Each number is 128 + 32 x the weight over the matrix's rms, rounded and kept within 0 to 255. Layers, rows and columns count from 0. Numbers have three digits each.

# layer 2 attention output, 512x512, rms 0.119, rows 214-322, columns 384-511
157150111190111071125110125108086097130102085164161204096100089198127135139134149152143143137090198108145079075117116119128131116077048094141153075170158104177109108120064155140100160149127114100074189140112122159097108159133145137109126075092141132111153101128123118129166130107110154110121084112143134136073079157077127100098114125164118146179169139118129159129096102105086125133081
087041128094155085131101029195146137131154089137120080159220159132121108132068116106114203184135125119116091142158111121115067104110138099145087130082167148112146142059067198162122158161133062128110073183125115133080108055166093070124128152133141119097132128157126177118119130142140148130111114116158115162033118137097121099163129103127107177096128112197177102158103169103129109188180
108157149159141142129076135120141119126122173154154132129155162125103144126185091160127162061143103120157100155143086104117119141145160101111144174146124150076153084152110074131115167119151134188147164136130163144130147189127164087152133153059144051092148104099134124098134096085138177124137133135139105155194098123130129137109081158120099154110110083090134166194166133138056147131155
122172162089116133074127113075152096140095139120142205107119136178129125095136115122141124125143146153123088142147095127114137060124061082112163121111127141142158182184135151105111158073135105193130121144104101152173102133121113106084121135122145154211129134157169172149078131112140136077098140137131107126136064167158177097166125135145131142096154103170124109158109086121120137185107
110070150099150151204157150104179142119118165167160157150152143139087150124141030088138149114126060176099083109165179144108145141148111101138140145132114100155112138136137106082132163185133128063163134122134154136103082136148171163074112143112118129058139099109132141125093173118060102138155092149165076093132144173142133088141099127176103118112126108101156109102144092143130113143147
097146101150154131175107050109110060079114173148171164161092078064086159123157068132206106161110188174164135120071111118079104176172093116136177155145083129095109145151161100093061145137122147098094136167124126120082128106102131118081123167160124136191108080125117099096141084100188106155116093139148151124121130136090125051125116116124151210100106137170095053153146092141141181140117
103138091082151152118095101139135143120094192135139105158122070162150059106092130126147114122190143165107119137113110166145123125099145097132145102152160156141104140144092099084136154118132098125108141087101114112155151092129084140131094110108118137093160100101159126081139097143120108140170165184144165154142163152197143163136129089170097155094153127147147102113135149103147144128163
100102093123139103143112102097081124140167150223161110073136131096096139128091131171129072074105158189093130113160139146058150051160103115131150172106126114103164096147100144123142127104158128171166179141121183160152103110162189133173143126119126093097155131128178121145118123141135111066136146151139124076155136080094111133143111182154107081202144134135099109123119100182095137131122
085113057151169123124127135064142177121144140154138110092153117068080156116095138192095164112104091080039163139119127117099148142100128122118058144125106121079127111099079098144134135113142087166138089100123120154120146185086132095129122113132097092138131073151127122131136123095188137085142114167148104109147129107164173158126165071147127086107200160109135167127084159126103099164121
117125150136102140183128144149125158166126112123144167114084173134109134141142116119119033118114115151160152149097131142112184116125201081148152152144147132191112146070145157102152125113158118163144114112097191171175112171129125143159145152101079111097106115133127104133118170106151132167145109079139150055101112102115125170114145109147140135127152092114136148093084139127195165131129
081101192127157121134095182128145104142166131064136111136194124173149143107126155171132111119136179127139144108132088170110068137125142141105145089150097097133096153131121100140110165098134176170108123115133145112131138151163151073086108118115103173089082119142138078111151140124101129101109139138119154185147102106164119111162068168079096125125119139129082152157169089144105159173127
146115153195163117109117101141168126121124091100124112168124178096077100162144111154127133141111098081106079101070117106151111153132163097107120085124094143114126154222133179150122168118087081156098122104107150143198196158130166135156122127135121146145132118087075154124144095108178160148170072120064134165156055087142096085124099103158148147131114171098113167075140101138072046122100
110075110056165091137097106113118067138146084112140092137134102138157139154103133174095077158121139141133112108133135142087123136100128139152099143135120098154137147076086111122109127145127036062091102156168105162114128124161107112092137181167157136108162123125108157138154127050101120124144094110082149143086128101097144098132114168136118111113102171175115191102088096169176107109136
174162111098142085123158167095120161157121100132127132140113103118124162118139145126121108126139177208136138088118182144145098120093142099125089131104162119095069113167071115125100185140116197156141095139087148121093117162100089082158157114113133101122116157121143090132136104172216118142116141104102122119129130121138132104131129115092079144096171112134103105137124198187182138150115
108141098136129108094137118090104099089103126134118146152111080113121130193096103100124163116151137156152139109138156121097158108125150142112150056137166117145148148179097033122116124158103133069109082019112119110070139203111080174141174130102154130154080100132138068129092119145122104132089139234099131151115187135173137123148082105102137122145109163105152070106097047129089101138118
155159144136077154127096124084159172118103118106162136117164110091113111076114103131204107107161112162152143125179122132097131144098074128142116111108045134111058118187168123114144123155160138116185139115136149161134165152121163168159121122112052172133145182141197094130175130100157105139108126123068082118157113067118139147111175120078140181083097146160075142149135080108090120108117
136069205118098138103107116100154097121156104167120138093084181112131105154142136166142127126144177114130161124125072150138116144127160144175150139081121133157105132091173073090131128171113130112068136131124167114089119123126115120154127172121052172141113152132119167153147132101084149140133122158127111126078133122118128107115131129106074113140152136170138082117113147166095203130118
148130126119119149144144170154110111099114097048158168133093185166153154176128132129123164161102161147118137129124093130185166102145152048128156157173099113118086109127122118090133067158092104128126106155072226133103132155113114175112148129089072112088094123145116126186140127089135150117127091142141145172108105097073106140140175116109114091120112171186116135142101181160133141120176
174093124171136101086132141142164141115124164137167101117103124100109116173116153167164092157144186085056176129131180106121135087097100162147068119157089155163093129102117082151179143129150101100177158076160084096107115113131135112183160114131110109108147161088104109132148077126065130109150151171113174150136138119140108104123171097104137162134165094122092126091091181135158098117135
093132127136183075065215150149151126187063144139118150122155107073101121099107130045134055120121197113134130186129102096124133079185132161186153143162113136075121109139135130156189070163198135128131124057146114144070127135157147113083118156147109132146086128107106080122126123158146111096141079102130113125193143183140153119090090160098154113114171170096109078163092148159093141083134
147111138155090137113176125133147113179114103138169182102143110131165175145084100107198129084135156152098113120184161083081100098107113142105187098125142144100140184163179130112107072141104111081098100088189175107094129105157148099110139146144117168083118126134159113124062147134124074125169140122207186060173081082092136120133120103103160124124135073159106124122135095183114128133130
088070201137139123173105096128149153080147140175148118060158110171164120125141099132124211128166143166163100123105156110134164115193200117134106065119145114157113068165167117146107167085140085156098128112109131101185161101131119104098149104059134139190095114140150144144137099126156103100130116078104129150094158136085141147122120109092119209162164114105157164077123110125183166099171
123118107092138113104165133129139123151123160091151073101054111093124125178090168086122105139155129104111134160131138114145145139118167110126119142150160143160161128138063114112074139148083127147141140100207135144126168140087087120100097060160085174133106104079124165151109146124132126124110153159126099129144188122124091160146118157151121100141155084126106143163099116107121127058132
106149108087137134102152103158147143092125127116166091174140108097101101097169123163151160154141102107115113137070108110199157162136131133134160133123167134111124147121167160174144162143058136140094127187108125139163147091152101040103133095108101100168175137111187059115115145107155102162083194145100137134161148112106093097100136165142119107163171117137124123198157141137143134130116
093112120091086142091156071123169109132163163124118155099133134102113087144171165125173133094082128102055180146122145157122174129120206134160129161112116121087150115082137117152143169104142127153114117126155129121114112111129144121164136127125150110095146139161127155177132103103212110183139119156181130133143094123143129174090227072153136108102130153060109173114059077132124134086151
107124088152114093134124073122104156141128157097127126171141131160087152115129083183097134153100150145112112071156102083093059163168144094153133079118096172144137099128060093164133175166131159152135159119165094140117155120149138094093150131108149177116123081126126163147161150083116114191163163153114147169090172155145169138157136141142157079090101147193122125084156096164078098115161
156161149136094115056144138074107166183139124175145101080135100077118120126136126100162099108121094111151122137150242153096185132175053142157130151138117138224145124058113070122139171141149129119103165164190070151085129079157111184072156152150095095133150117112185115132112128111127168136142136143141122179124140163144146150091153105149136092136123132113082119140127110093188152107164
113155166127147120118064092118150166128166090094102140182101080154105139150126181095148134135161151113163064116095167151175199112127088108127122121127150081137027095140179081077087122136141142138149152093240144093152149062127186109108139121137047138210190138104059130193097192157109137161118139193120154137122158093121165125093056164120130099161124121117127134156093129137172071194122
127104181146108088115162106164137150115114094158140170162132147058101181108157083143104172132119174157208154169175204156130143137165164128175163129137124119171113113123049123120130093119117146112194117138155115154085133150165214177131180121113050134087103086079161148120168102071148075128132150103133152097168082167142153107063081103145085105158204176153130158092079107165129120126109
109100069209097098084155128152130121121083135117040154163128123083097107133065117069121140119166119170062079151146206135115079124119132142152127174145140135162173124145162137109130128158183169149129147118078127151097109154130083080152141205161145081144141129090061125150165092153141151124147137103112144138148152125144109126137181118136095121150135137090165164117166159189139129083131
141106135161118142138125147150131132075144135117156114128142134128160080165162177099116149129189169093149105196183169110144163142176128083124056129155091104116157164144139111120167135106105089114110135188151102141152147074083108124141140100096093138092079136135161146101081110120064138155092207136189153188084086146113147145105174136099128135125095114111119169124142159146143150130116
121093157118136132149126121108170059056165164161104128105123185086147152087120128123149121101075152189202136095093157125135126142108149167161127167191145138186115114127120141086087060127132116064146156160132129136092059137141132172105126138122144142135102164177156097138126106141139120112142142189158144126124155115090136080135106185137100176085147159146117095110180159144097164132133
109145124113102113107173115158109134106144147084116123111152120113089105074100129124116132090161152114084117098122079131113166113161144098118178151148083153093145103168119139128117157144116118132171072157084132106089150170110150117112070071160120151147160093094135075153131134112183139142180068108186082079152120117146170117132133120148144125092135084077182164152100125106098158067142
154120106158123122117128112140083084137136183141142116147107077183156116130149133078082183104098195142089128128123097111140101136123194112125112160147128106099191152152142170082123161143092054133078144142123128143121088128116124109163130107048111099140173100102146142112133133132101171126136143133087184144082175138193152114162131109139145127173103131100100169110127142066113131091125
120079119117077118128110101127090144087146123103150132129164155143108137121140149127145167075144165188157130129113106058130147100108111102174161155163149085178113042125123090120099088142108056073152133169157118163103182114079101136118101111102138131101163190118125119080089172209147151045127143128108140106136158076147140078150092126074067140119160139125127074137082113140102111104132
151141187136118124110122130155111122095115181082126079129136100087175131130088128112053115095141110109111064153084138163124125137082164093114093135188206076095131164103124144107139080148100176118204087111153140157173116100129115072131101141109209124178110192147129141095150109132132158109119149168134085214125108169127144111157161093110114134133135121127137133095139143097146168086139
117128101159206145085096139095129090140155114178127185125114117106143097134020171158119165114112160119212153144119182142165148121193087126080176123139133124074146152130117175099179111145103075135150099086143084120153101126065119129163116106216120193217132164135138110086185134132117184139138133054063157200094119141159133109114124234123075105156130132123139160110157138125125205183125
127095103134168143129130148193122111160150123163080160093103189071145150152055153078105122124105141121151122104139152154095156129175229123144121159144152138108134149147099141048132066119166075180129091137101117132187096132114084132167183071154075054152140130112102148135125098053147093183139159190129137120089138114133140126078082144119093121116120095149169105159086053110178161155134
132188133102075132112135154117150185141124180077108139133147133111116169116211098072130130153175196106093116123152144129124127116082119139153132138077159129181139131202175130106123133145106174145167120097115079176023142189199142151147080123106132125067123093109152059136164145131083073146163107148111154143166143093142114118134147075145170157102126145072116157104131141143118118069163
141092062147135117130151139066092095154109111135092179102103134093132132127129155099114167120117069107168096074160146160112138135175080171086111159104076163137124146192100185146171134172106097114110148122106137125167141133136091190103109124139167127107160063126076131187137141158152147108052136243087120118143119136130136181153131144129112123159110099165090187130119151103106098168141
093151130163155144119081145119070153129134122162147132173125071108153140127105157117079171136179096111098114186126115076124168121105148085161111180150090092135122134121097085145161115094095129158127144116113115113113130131202126125078118155137138109093092137111090145161091171152104121145121134106132157135100091106157107160111111141085128100163121151135136135125133101079119067149139
147171094127112109120097124088173112106089128131045067108119119148108122134156142062106107141127141096120146104151132122146152113090131138154137175107117108168119123121127177135172121076111151092125183171092127187199110137153115126116154088124073111130099140098102156152055204168149167135122103133135099146205173155105072064137139133154100086138138074116119129100099157103115175136126
145153089110089121088128095140140124127141150139136093171113129092150147150096160137123173140124113153083116163090134105104123102147116132116146171183110119122113124104142121158111105161113086198135131187110105116081154146176112148073110114109151113132111158143064158113147083133151147145120096118152081119108099135127106122141114178110139121098181070137163139161145129112178101094124
149105130106111074093121113108121131154111100111113168121144128164122066156150147161080139125132087186197115105134133122127132115136120112168117161109127131117069119147130169121102074102153160151217150096148163103203116111145130160122090171142077114126146117097118148093116170082116127133136109125146106050105183099151171141120130186106121122099149162173211103118141110147125103136162
150140111167121146144113132158126144107106111165170156084168133099157183082109070107092114115146201182172119083137143187101113186079145065069097147128171134093103136089130183144175136104092168144113096097083134131094128180079130115133167134132101086098145073173098145115121174118164178185143121109167150093091125105114123129151149117086116064142119156087127171131152141045146148098130
040116171102107140135117138079147090139180093168115201171191120107148106093112123129138127132110149080152094119050122148102169112121125144148158148105130165156171082197169114088106105114106126137100104074045132103121168125057094143155089151118128144150089106156113099154120122147091123166138183160138142194169141142078124153132120131098106161129116081111136179062143115159138151111126
114145132103176129160099129144118096088110146173143110123095117148077145069176106121106099103109102139114192128147202128113125116103132144178104135104129141120120187174121157186122108115111116139177121084097126081113107160161118101095122157138162157122145176133102094133120198150101160075156104101129101116160107160158144164149093129164181150143123114149181014136146110128143114133147
107085139083167171146125136057143147124107100148111202117108084140147146157154105074131114134142102133102129107134148128114144128143136129127155163135104107121124164182096133121087152141089128129096113133159155137135164114130099163154098042076132140138162085072098145114116144175207139146138121127188149120110130175130100085098126150150120096097117105165113121147121097140146109099208
138132116030130107153134088125123125064122112117126083120143155099097135107116156146092166148136149144153138150106174128056142105117127124104097177086117174173180111144083108150151128157160065081112117146153100109094130124114134103096115138100154109146186114119160099156132081187116134098066139107139062127133168100154127126134106074168124124201140223131121110100155104144053143138081
096107126142110102091106166120091175138077152137112078172131078112111084117115115167124134109162146088158096150086101165122142120120139126137115147114160123159164131126156186125153139130139160186118100182115158137096100086096092119178126109128143143157069157153143140157118109091157115173110129064127097158107162099135095109114146171136121056145127175128172096095129130156139136138093
189106127115088094140098146079157129124083145133134051145160177091081098138093175137121158131061117162168105143158124164146166066157119087144180146124114208101131105200149146081139121095101140130152158082128157115092149145135116143116090099091136120133177145135146115110181126136185183148136135099150138108096137156135111169164173169178111163118111107100181123120154110119152164043172
169136131078117142153179109144138154106089134127135114112145086108106119127133148147083144114119100119089124087205141109114131159134141113111064124109097110149108117102098132183127133136114156118120169132126092124109058168064140178139106086164153122075182096130101111187122166129098048162191136161151104096155076040200160111101093152127104124068163125156153131115154120137075125193165
117148184108082161141088133139156077102140123105117089119120096142148111138089102145117083125062121095072077101151088100124122077144208110157168164157113139184111157106105131160104133154119125205111121152100177127093164128149150104084106071065126096028114123143126141099076182178142102126095075133104151111128137146080152120204118081132121080121202131131106150110140138111102142138163
102133129173181146138101106107109107090160148074194136016090131128043139045154076159146079126136141100174170129082102152170119125129134089126149126175099094141173104140101096119105111137143122170122133121159161084104110170110069074108166060163120106175139135087100079160145116154100096107175124066130132120167142124083198112157146114071120160152168126125162142125127115110162189096145
098128121098107116110130129119117077170171123174126190073139154104130127106081188161141060087148109146135152184122072109095165172163100142133187086100100149160093092098079126166204139132158140123074110079128087102084128138124116090116125141092150122095147055118132136127155154099114087112182121090149084150131135076152107157139123082134138117137152172132124101139132119096097092142194
142172086163104151085113074134144108171091141137144119140138116105135145165164177124148127122145104120077092134079129181138184145085149150090140139167150120183101133166132122117140158081155105079110103141115105124094093131127095135185105134122155159147130153123125079108177113088037107142111177179119090095146046137105096142091104113063052201118145059122133159127094156119103151070072
076104100170108199106126106148175122090135125084097126137151122154147102136139125110174101120142074102148114160105149169126164169107051132149143111088131139124089158150201097186166137156099121170174150112146167152124118168113114147171135188166104127071159125085113143242170057143120119123137161143126156091106157199081124156153161149136154161180106112136080109096116111151168082172116
183104071076142124126150038125125148089107155138140107199079188078162112143162125154130197125124124154093116140091200126185119147150129124136141136132094127158087123176092143159124112228131146074120174138159109111186083141115151128138124098173140138127154129154166165155106161106159102142146172112129098128128129115096127122128111105150100126125147110154100080104121117131056039139115
148108114120121104131089129104116137182136145150146094122062099124156105159145224135154144141137112132121051149129099115112118098157146111102113132166131106098125136124172182103138120135171100163152132149158144181134104120091133130159087121070120159081130107178067133132111128104084102133078144182162152086130119139100134125134109100116119128150102073135111105102080113126120169139114
150165113135189129158077117100133143092142093145113117067122110139062132146137139062161142167124140107144118119123105118090144082184172115143118137104132171094157145128159104117193110100145168104120118086116102117139118112108150166143106069119170183130136087111101084101111084114137124105109129165114083193111132118140190140170087144080122170154155107084120144111058118059120220155142
137138138157123094102172133109161136149166114139103152126145138140193127105090128129161136112116158150139121117137121108151129176106073096102099164100127148096157137116134198119057129161108090124173109116089125124088090104054090145097107159144106141160140122178092166134160143115141142110129116071141124180098119154112118168142152136112153178150132110086166105147133121121166169116172
148144184109102102164135123133127123186090091167090136067167159068078137103157138158135100135095140080176165081138136107135155176154125120152164138141147118116190131097063122130169150140148142068175125134125143144124136151131127158185134108156132158126080098141168152115102133087117149128123133139156129095141095125146096110169127111169108104128128128148083130136121149104148088126121
146170130149089160116114172142117169181091120143146109123104153197185061142164183098085076136111158133151141122089097130104089164144109134153133160134131091127211188128118153130188181138178119144152151108137142093131086093108145064139067158194108097164139139127148108124128127160134114135156086057098108068132141119153122156114132107061177112122139112094122148078131146153166152110165
146131119124096115147158085128150144096107197126116088114094222105121118144093128143168084090133157148056102122125132105092122144146192109117143111175099152179182125144136128112145097154118114089126090129172138065202149116121128138108218091146096093162082064101080069178097129110100102080144142162141130104118111147162095069139114107140146076096104123131175100104109146096080117095060
169088162139149091157133179150093117126177136119110118139157150076129120137091088132128081182118109108107183151157089138179085107111117144035132135131181135123095139097061105113122125135110084153115118137111176110128142116100107105201180154128181124092052141125180123135134098146131059176120121126208103153125128122139132096167115156115145126085133142111050145161182169166161170132117
166088108159110100157118120131145081159160199097135146139127148080115128111141133134150104156139151078164127144132088110124117126162124150098113130128099128056055099117116097118158045098099133129115128116138134125109173121149115194125130173154128171124113137135123127153104068085087103133106073173125116100140126144172150124130112172123141104105148161123098095129102135170107139139175
084137114127123132180135132095145111108112071059084127165150143150098140140123078112147153104117128161180147137128110142081091088075127100055066168140144125157150128055168145126128141156171124111086071127199139076112060121156079126048116125136118078141126157190139156094156178133135091122117153142135122179150142100133143121125148113130092125123130104099093091104116120097177185138123
147111129087150118095153099129099118159085120182141125140135127087133136181103179134105144124171110163127158113103128097155148119182115163142067095134141143115072123163065017126103038098118158130125070100124133169120118130118049145138119096187101138089143126143146145124125108093094129135187120172037089142097183138133106207157081072121124135146097108157136096130118151109187149151187
086198122150123145095172096133078135125144134118138101102137152147107149114112161087187147144085143164183134125108108111122097093135152110198116129112105094131154093141147151107115054150109144176140146165146055115120039133144162125134144075092099103179124108148149086110114124129163165079142145175085117156134130128166108138145130087166116128155137079094129122128158098083134097116102
110156129121147165110141138071139109129141167116159122065118137122101149117132135117167153135126142155108152133180123080076164076149109083144118160123112122121091080147095105163059151177128124103132180078138135111101188171131103158091084114131083107107114136148118124108111172124149171148176140130123086123123148151126145122144133164117111178092112124129093172114096114148132125060125
083179168104128142139166087201045203063065094124189159162151169178201181109181073075167106072111128191075126146117200129174125191118140101183134160224174158112208108112112142109133111112132139093096100106160153106155135100217143198171101151155166175151044191165078111023125102212119086170109164074172223111195096116139162102117144052088129052179146224117128170083149144031144090136129
104115118095112132120186114134106169106130156117155115099069125103095060101121140131160185108152101097112093123118134091081142153061150149151102118074109154119130116182084150170155158111109175080120103109084145107194125141145127154084132115140062101131080082100106133115126149115066123120154085102123134089071076118112172156120171107128084171091127088135138120135154092099118124115085
115137080145101105183086134089093131115129135152117131082162105086114108157057140137117146167085143105128096168145122116150134086152154163150073163086137140115129109156155137088126087096067122132192108126073134073143157169071148090146163148151088119143168151167138132131146109152109110149150085110082064164054181134152149113110101056094127129116119172134188128118157167132125111136096
083136093065238093058096102119118102086139151119115115125221135091161123131172142113095165168151177117160171060150143070052130078142126149146169135124071140139109125131140149111101088143061148124158129114108131071154173112136163142169085087133074123122226069100106143128129108125229085182101102131126144115170127086129145116107127109172069101192095085150174086131148135117158137164132
076126062126087134124176106122139153105100152144148143187113131137110168126142132129128135127136197165135094097141112199143132105091089108099145181136134116146113046126136110122118176099185161165104124090159103168149155096112144169134157144121110113094161092150151119152137167124147099147128101131210153151088108147102132125203104164110147067157156128132123115088100117092071181117152
118107129179097141141132123106080203112093158175113134156084128144166136112119147163151144123160142123157134119126132132164139140101110146075128143086137112151101115147141117102155122110122162070119107131129158160113111146149167131178128167142100167122137145095127171147130157144101126113144091142102122065091118093102140134139062153123164188153123134088120117116086165179173185121127
097112109141129125189123120130141080133177161099140109108105136115138094124175158121120156133137132090142121144156093132130149149073110127113157089110101122112094131091158138176098118157173146118114135199172145153112124111128156089155140153092127132025130127153157119090127102110154096159134199117158176129111152121084111149163115185113146167092135158168098145137136146171136160160124
102138137145089110093104117152057099155125122157099112090130166044107118088158090112069133057173083105119127151134151143072148131153142095152123124129204158103150156042137076137149104071137095159131121110160129157153111116146115137100150109130166120149157155115156125162088224182133169180134106148090128151147111121144087145143177133205107103181085107146141143146128048109113144081081
168131092164141133170130093096077103141179123056122101115135093118182096122117146110103144125179100134091157130138140116187099105159116155126108182128132111093110172131110112143144116172116158100126129076165171113134112138094183154125085123096131105090148127205141189115147103193126149102137148113114101133138167101188120103145133120150091095156117155136139199115133090114144089177101
117127140180117105149151105099157054182152098067136108151154096117096127122149120137146075102055169127104136123125145144089102085162105141131129119125122092072123151079139066131081158199160107157118157108162128114174104160068080171115156063177124130112101171142146164117132138087181124143151097158146132108133080135150181175145154136089103089103081117117170173147052080085156143136136
101135117193096103125118126168156110105195099192094188136129106122128096100129149176136062109143198127133151137102142132122166181158141129130099116145135113080097147156040153113132114092165153168115158158164134115150065119121077191100178067145175161139166098184113186124086129131086129090123181126140122109121130136095140126104156084192151113131173145110094152132150096115149073111101
147117131135154131108158136144087196143097120090152122125172129169191128141128128135057115170076164160106112133161103118134158143135129133137128102179053129067118152126153156142088154167135161085089162190116120110093143107104192132177114122140110073169141091143098130086188119095171096149143124137117141165098085097148153107099160107073186148127091054131144149122106131123131071095131
118108088128132142116171141134108056109118172097130046158080108129098101126156156096147173101149139119102125136143124137093136174123155075165115062138099136139099162075074142134108092180144145127143152142158189169137105124110178111164113139101188163202147106134122152078129097084140182133113179119162147029141139156083139091158118119105138148146133134133098137135159071091130114145151
121108113126150162117081167210168125159181106159132119108148161129132156137137124090116148108093069163136186095105139108149090134177109129085149132100164116128090127135112178129122130101148128210095091128118080143131088134140120152136119114109128116131179124152164154116100137181127149150179179158107072113132180159175149128112136112182099090136145154131116140090107102130108133213168
129109095129146132117148134132160119140090117147137123102154165153161141133138088059181148100091091117167156104154129172077081160119127112107123174116119091146137101161117141112128182170144162056068103167110198116099155154112115139079085159152141123075162152177124075130125162096128079119129135118136071107147137127081116046126147171137131162036118154144121121117132124133128149165160
140116102152113123082117179120085150141120156123125119102121094120082186169075065106112069167193125118140110179137085081159135085175044134170120143095163121072170144154147126142106104129135176152145127111105147141165140107071147159169139176152124117085177156139027095132127087093155106089129114122133143135149185153072190141152136142088117195134140152127178063132151160137111069128122
079127129122084109145122137085132161098148149189130179093113101110105134102046165133173126154094129109150123113162178093103129151170105164128119109073080126123139096113090096142124033113099143121146130143140087157127152097149200153133119053110139155087151071136078147115166055101097164109121159148185160136121047117162140140150142127143105147117142132158147083118135093146120066113146
125180092090087147148146131146125180116141154094144125103099135104187087175101165137040100168114127135114193126172154109109185109131083146126123109138142113173143100156170136114139142136116148159166146113163132163139179132116141157121131105106095108120137106133128107126080150162152093123132137140139143100099117107117067136144148130149106119107108085144077150148158124147093114121133
143128120165110139074125106126064169141157095109126149125087152127154109106166176148149146078101076083114132095095100090093152117161119158099139168105144108132124163187093150101158154107098087176141062105097152096101104160188077066164123150134171085079155129138138092112114146118097152110096161099096172141072170145119070162089083074114181139153121093147093129150153102107127069162127
128190145103114127173146117115182132108122088150121067167162143077023133175150189149159152177151157042103095096087140133165097149053150120142180128134116130167119152084156103155184126112151116119120114125172186102134142066108141148155082133139159192134122142127136143135096101150062121168082102132175174137142056130105117109168072135156155231107126154108087092099063153136131089112196
150090072178131113180068155120118149120151130182069104113087168201069107120138199079083122085118118149132118110122114123068143110158124206048127128108136168103147099163137132133199150120123070108158152110133099145147111206075114156096138150113092146116124091150137107198142183079172084078129087160126106112164158186144155133152098092169115136112104142081123173083094138125103104130126
111145113193132075094130127106086108146146133152123138174115038112103157179117098131097126103112143116122134171098106208130141073166160083145162096103111111119149170124143067157160120161114150090103132100133109086164114082152147057106109064076083100101122110141126097106159162130120113132163128126110062086209119118136147150133144104134112107100109080175128140158116123158159109122117
096109159122187111136109160118106040099142109108101098133157131119131120201099115137129137147073093110135130125118096090113132118160133087142107113124077109132125110140142126077137121120134143122139133184114104132107151176114109126128114090085097117104123114109179105137136156099119161091127157149133156137077109137125123111160084133076117188163076100079151134130132164145124126080144
154146148158124085139099082107108152072134113189096110124064082156096124121119128183135109155149121112122099120116128143172088171113157129116101144149145131087128071102119123095123163084139183138139140154117145145150125117130113112170142130054076090121121135111141152176142127137135117160140125123129112134118166144084167127106124133108106135098096116141191117128133107138125158109053
101174136101149160179182128203144119112111132200172160179151134103082177153115101062115157061133148155119100120135146201172099089136149108111107170120133110120112140105164163125129131085140154119118086149170184123137055089137108138177141106205138084127132182147163163165131125121138148087093096074086106154098073153108122072135131190152153096119168087135132195119147100120188183127079
140177118114117146128116188120098154160154110144111172112171145130091124152157081170102098132079119115137100112183153148110126136120175094161158134168087079100077134124106155127184096164137104118127136113115149187089154182141089175136067097141148139096124107127118104147084167158155103162181081190086175148116128192097133113152141083073135132083113137136172126129101135057168119140222
123163166090161145080107109115150153136086162110200129104138123102097103137092136115148124101153094089168139148107147096106190104104142176116116155121113147081091182134142123210153124104082140161072131098116162090130113131218122125120122082093162094172112137129087033161131125146095167146122090124117115155122090110125083108169114142125129143146172144123102094133194076114191099143153
124144154120132157072154105126079117120148154121152188183145088118119129185171179085121137172113118139168123116158175140077135083139093134141173103103093104095142146160154092076107162141051122054138191100092133139157106105111142164177090135184090178183075199173109132136091152077148154128168151131130115147133118182169213122120099151109158116103099086077105134177137111141126084183133
140154076136161132065160103187142162170154121119105123122186151164147101116195112122099147113108153094126138097165125130135141169099172111138077133092124084083127102095144123091084098198085185117102090152153081106188123085120097143128156142141095118108138112158144133132132119125194126143153155135180154165089182102144142095152153141132116112123111132092142126087124123123146075156130
085115155131120187141142150109131159163121101097123152076134080180134120134119137121129096119080154088142094178179138137110121066134103166124162140080099117094108154161117131175081206104136128152084140140079149127141182152105107152162145129120172091129107151116099134094160118158125204118141108097161144117130127109092122125117131150140106059137106110127126143101092158106158152098112
121122098133112138120147108139126135118114139146079098134083192105103141163172122074044139157172156158144090112159124109104116182090210122144139136193102102144187142090042079112124150108133084082104092110175088192129150154124115103108084114073133132146177125134117105163127129167164142107149107182167098063120145134145103112105145085116065128128072133109136172137133148135136182104085
137113167100154129100118128166156147144124128172103131116093084110213141139086096154090186139151188145079089103120165165167144142155118133109095184148182118085117101157142134061080121138111109157131083114137120084100116123138060129172134127075153123144106155096128108091165166119099115092137166122116132148081139151118169132079104086163098111207144091076108132120131115099130128094141
146126138188109160165146082122119102120159137135098151136121152141127148128175106103076161113102127119129127109122205143128117166165094102147116126102112089118127153103142063157139091101126146101135109077151180092192123105116103098127169123155153111127102132182114133104131155086120118064143151077127098106127097139168134163152157134148121090124192137133135157124098110151146148129129
130151173149136165108181127101154152104132105147122158133106116116145133143134081147120177147134134128126168100149142103094085106103140124122129161172144110092119070107085154133136116112119182155132108112110125131164084118136110168121158124115145170145174161160188087091048156102160138181129137114158135136152134139146149119109089131130129113113119153114126126122116133119149145116143
167143158094140105168135104143127132104114198171102131158130122177145174155119105104141108095143144080135102127132110232158139076146184108102119117065133102150117157138127093149065131167135137066102165165140136128070184095130105172130135137129152164117155169141115136174112124148041143166161168144121182152117169139134215107149120209173135140127161078156116161119099146118127136159128
125132135106108152149170108176122098146213141163070094103087157093108020154134137175151086152114102039184146125107113126123094117136143120192106171134065141082150098207099078109140130124107105137134072112107117130157148117124103158103136170141159138115121142173126087122090107158057100135108145138091132143073142157086169082140161138128147124141098156142109137167086155127147139098173
112159137086145127162096049128097135138122139086142111120116111173115145137124114147099090134177126163128097078113107107167096140132103117152168149136076091192172130123145144140136116175143112134103127074117172171104197145141168093162169122087121154122131105168120090158131142110094090130106161111135137171101145119064162168124108146157164167174094082091146111162130141154137203102135
107105122165128144149161109113122169138122112106158124092105108157178099128103120095099178109161127121108108165074126150179096146148149130095118098110116144157128152137122105084147146129088155148140094225078114094107123152146184096145098127110125150138079149126136099114106106160119132074130156066145116143148138125150158099123124133165101146147156108067173121135233136037141122155086
152161135183118073165051142059093130121150074100139109121124159123128111130101101132136165133130123109167120045152091121097120148142142138070087164164182178089081154101108138092159142084164136152107112139108084062071075156152145143101119126088094145126120164149182108144117156079174111121094105142101130168102215084147142109137169162119100117112153108129138172175114118172081137153100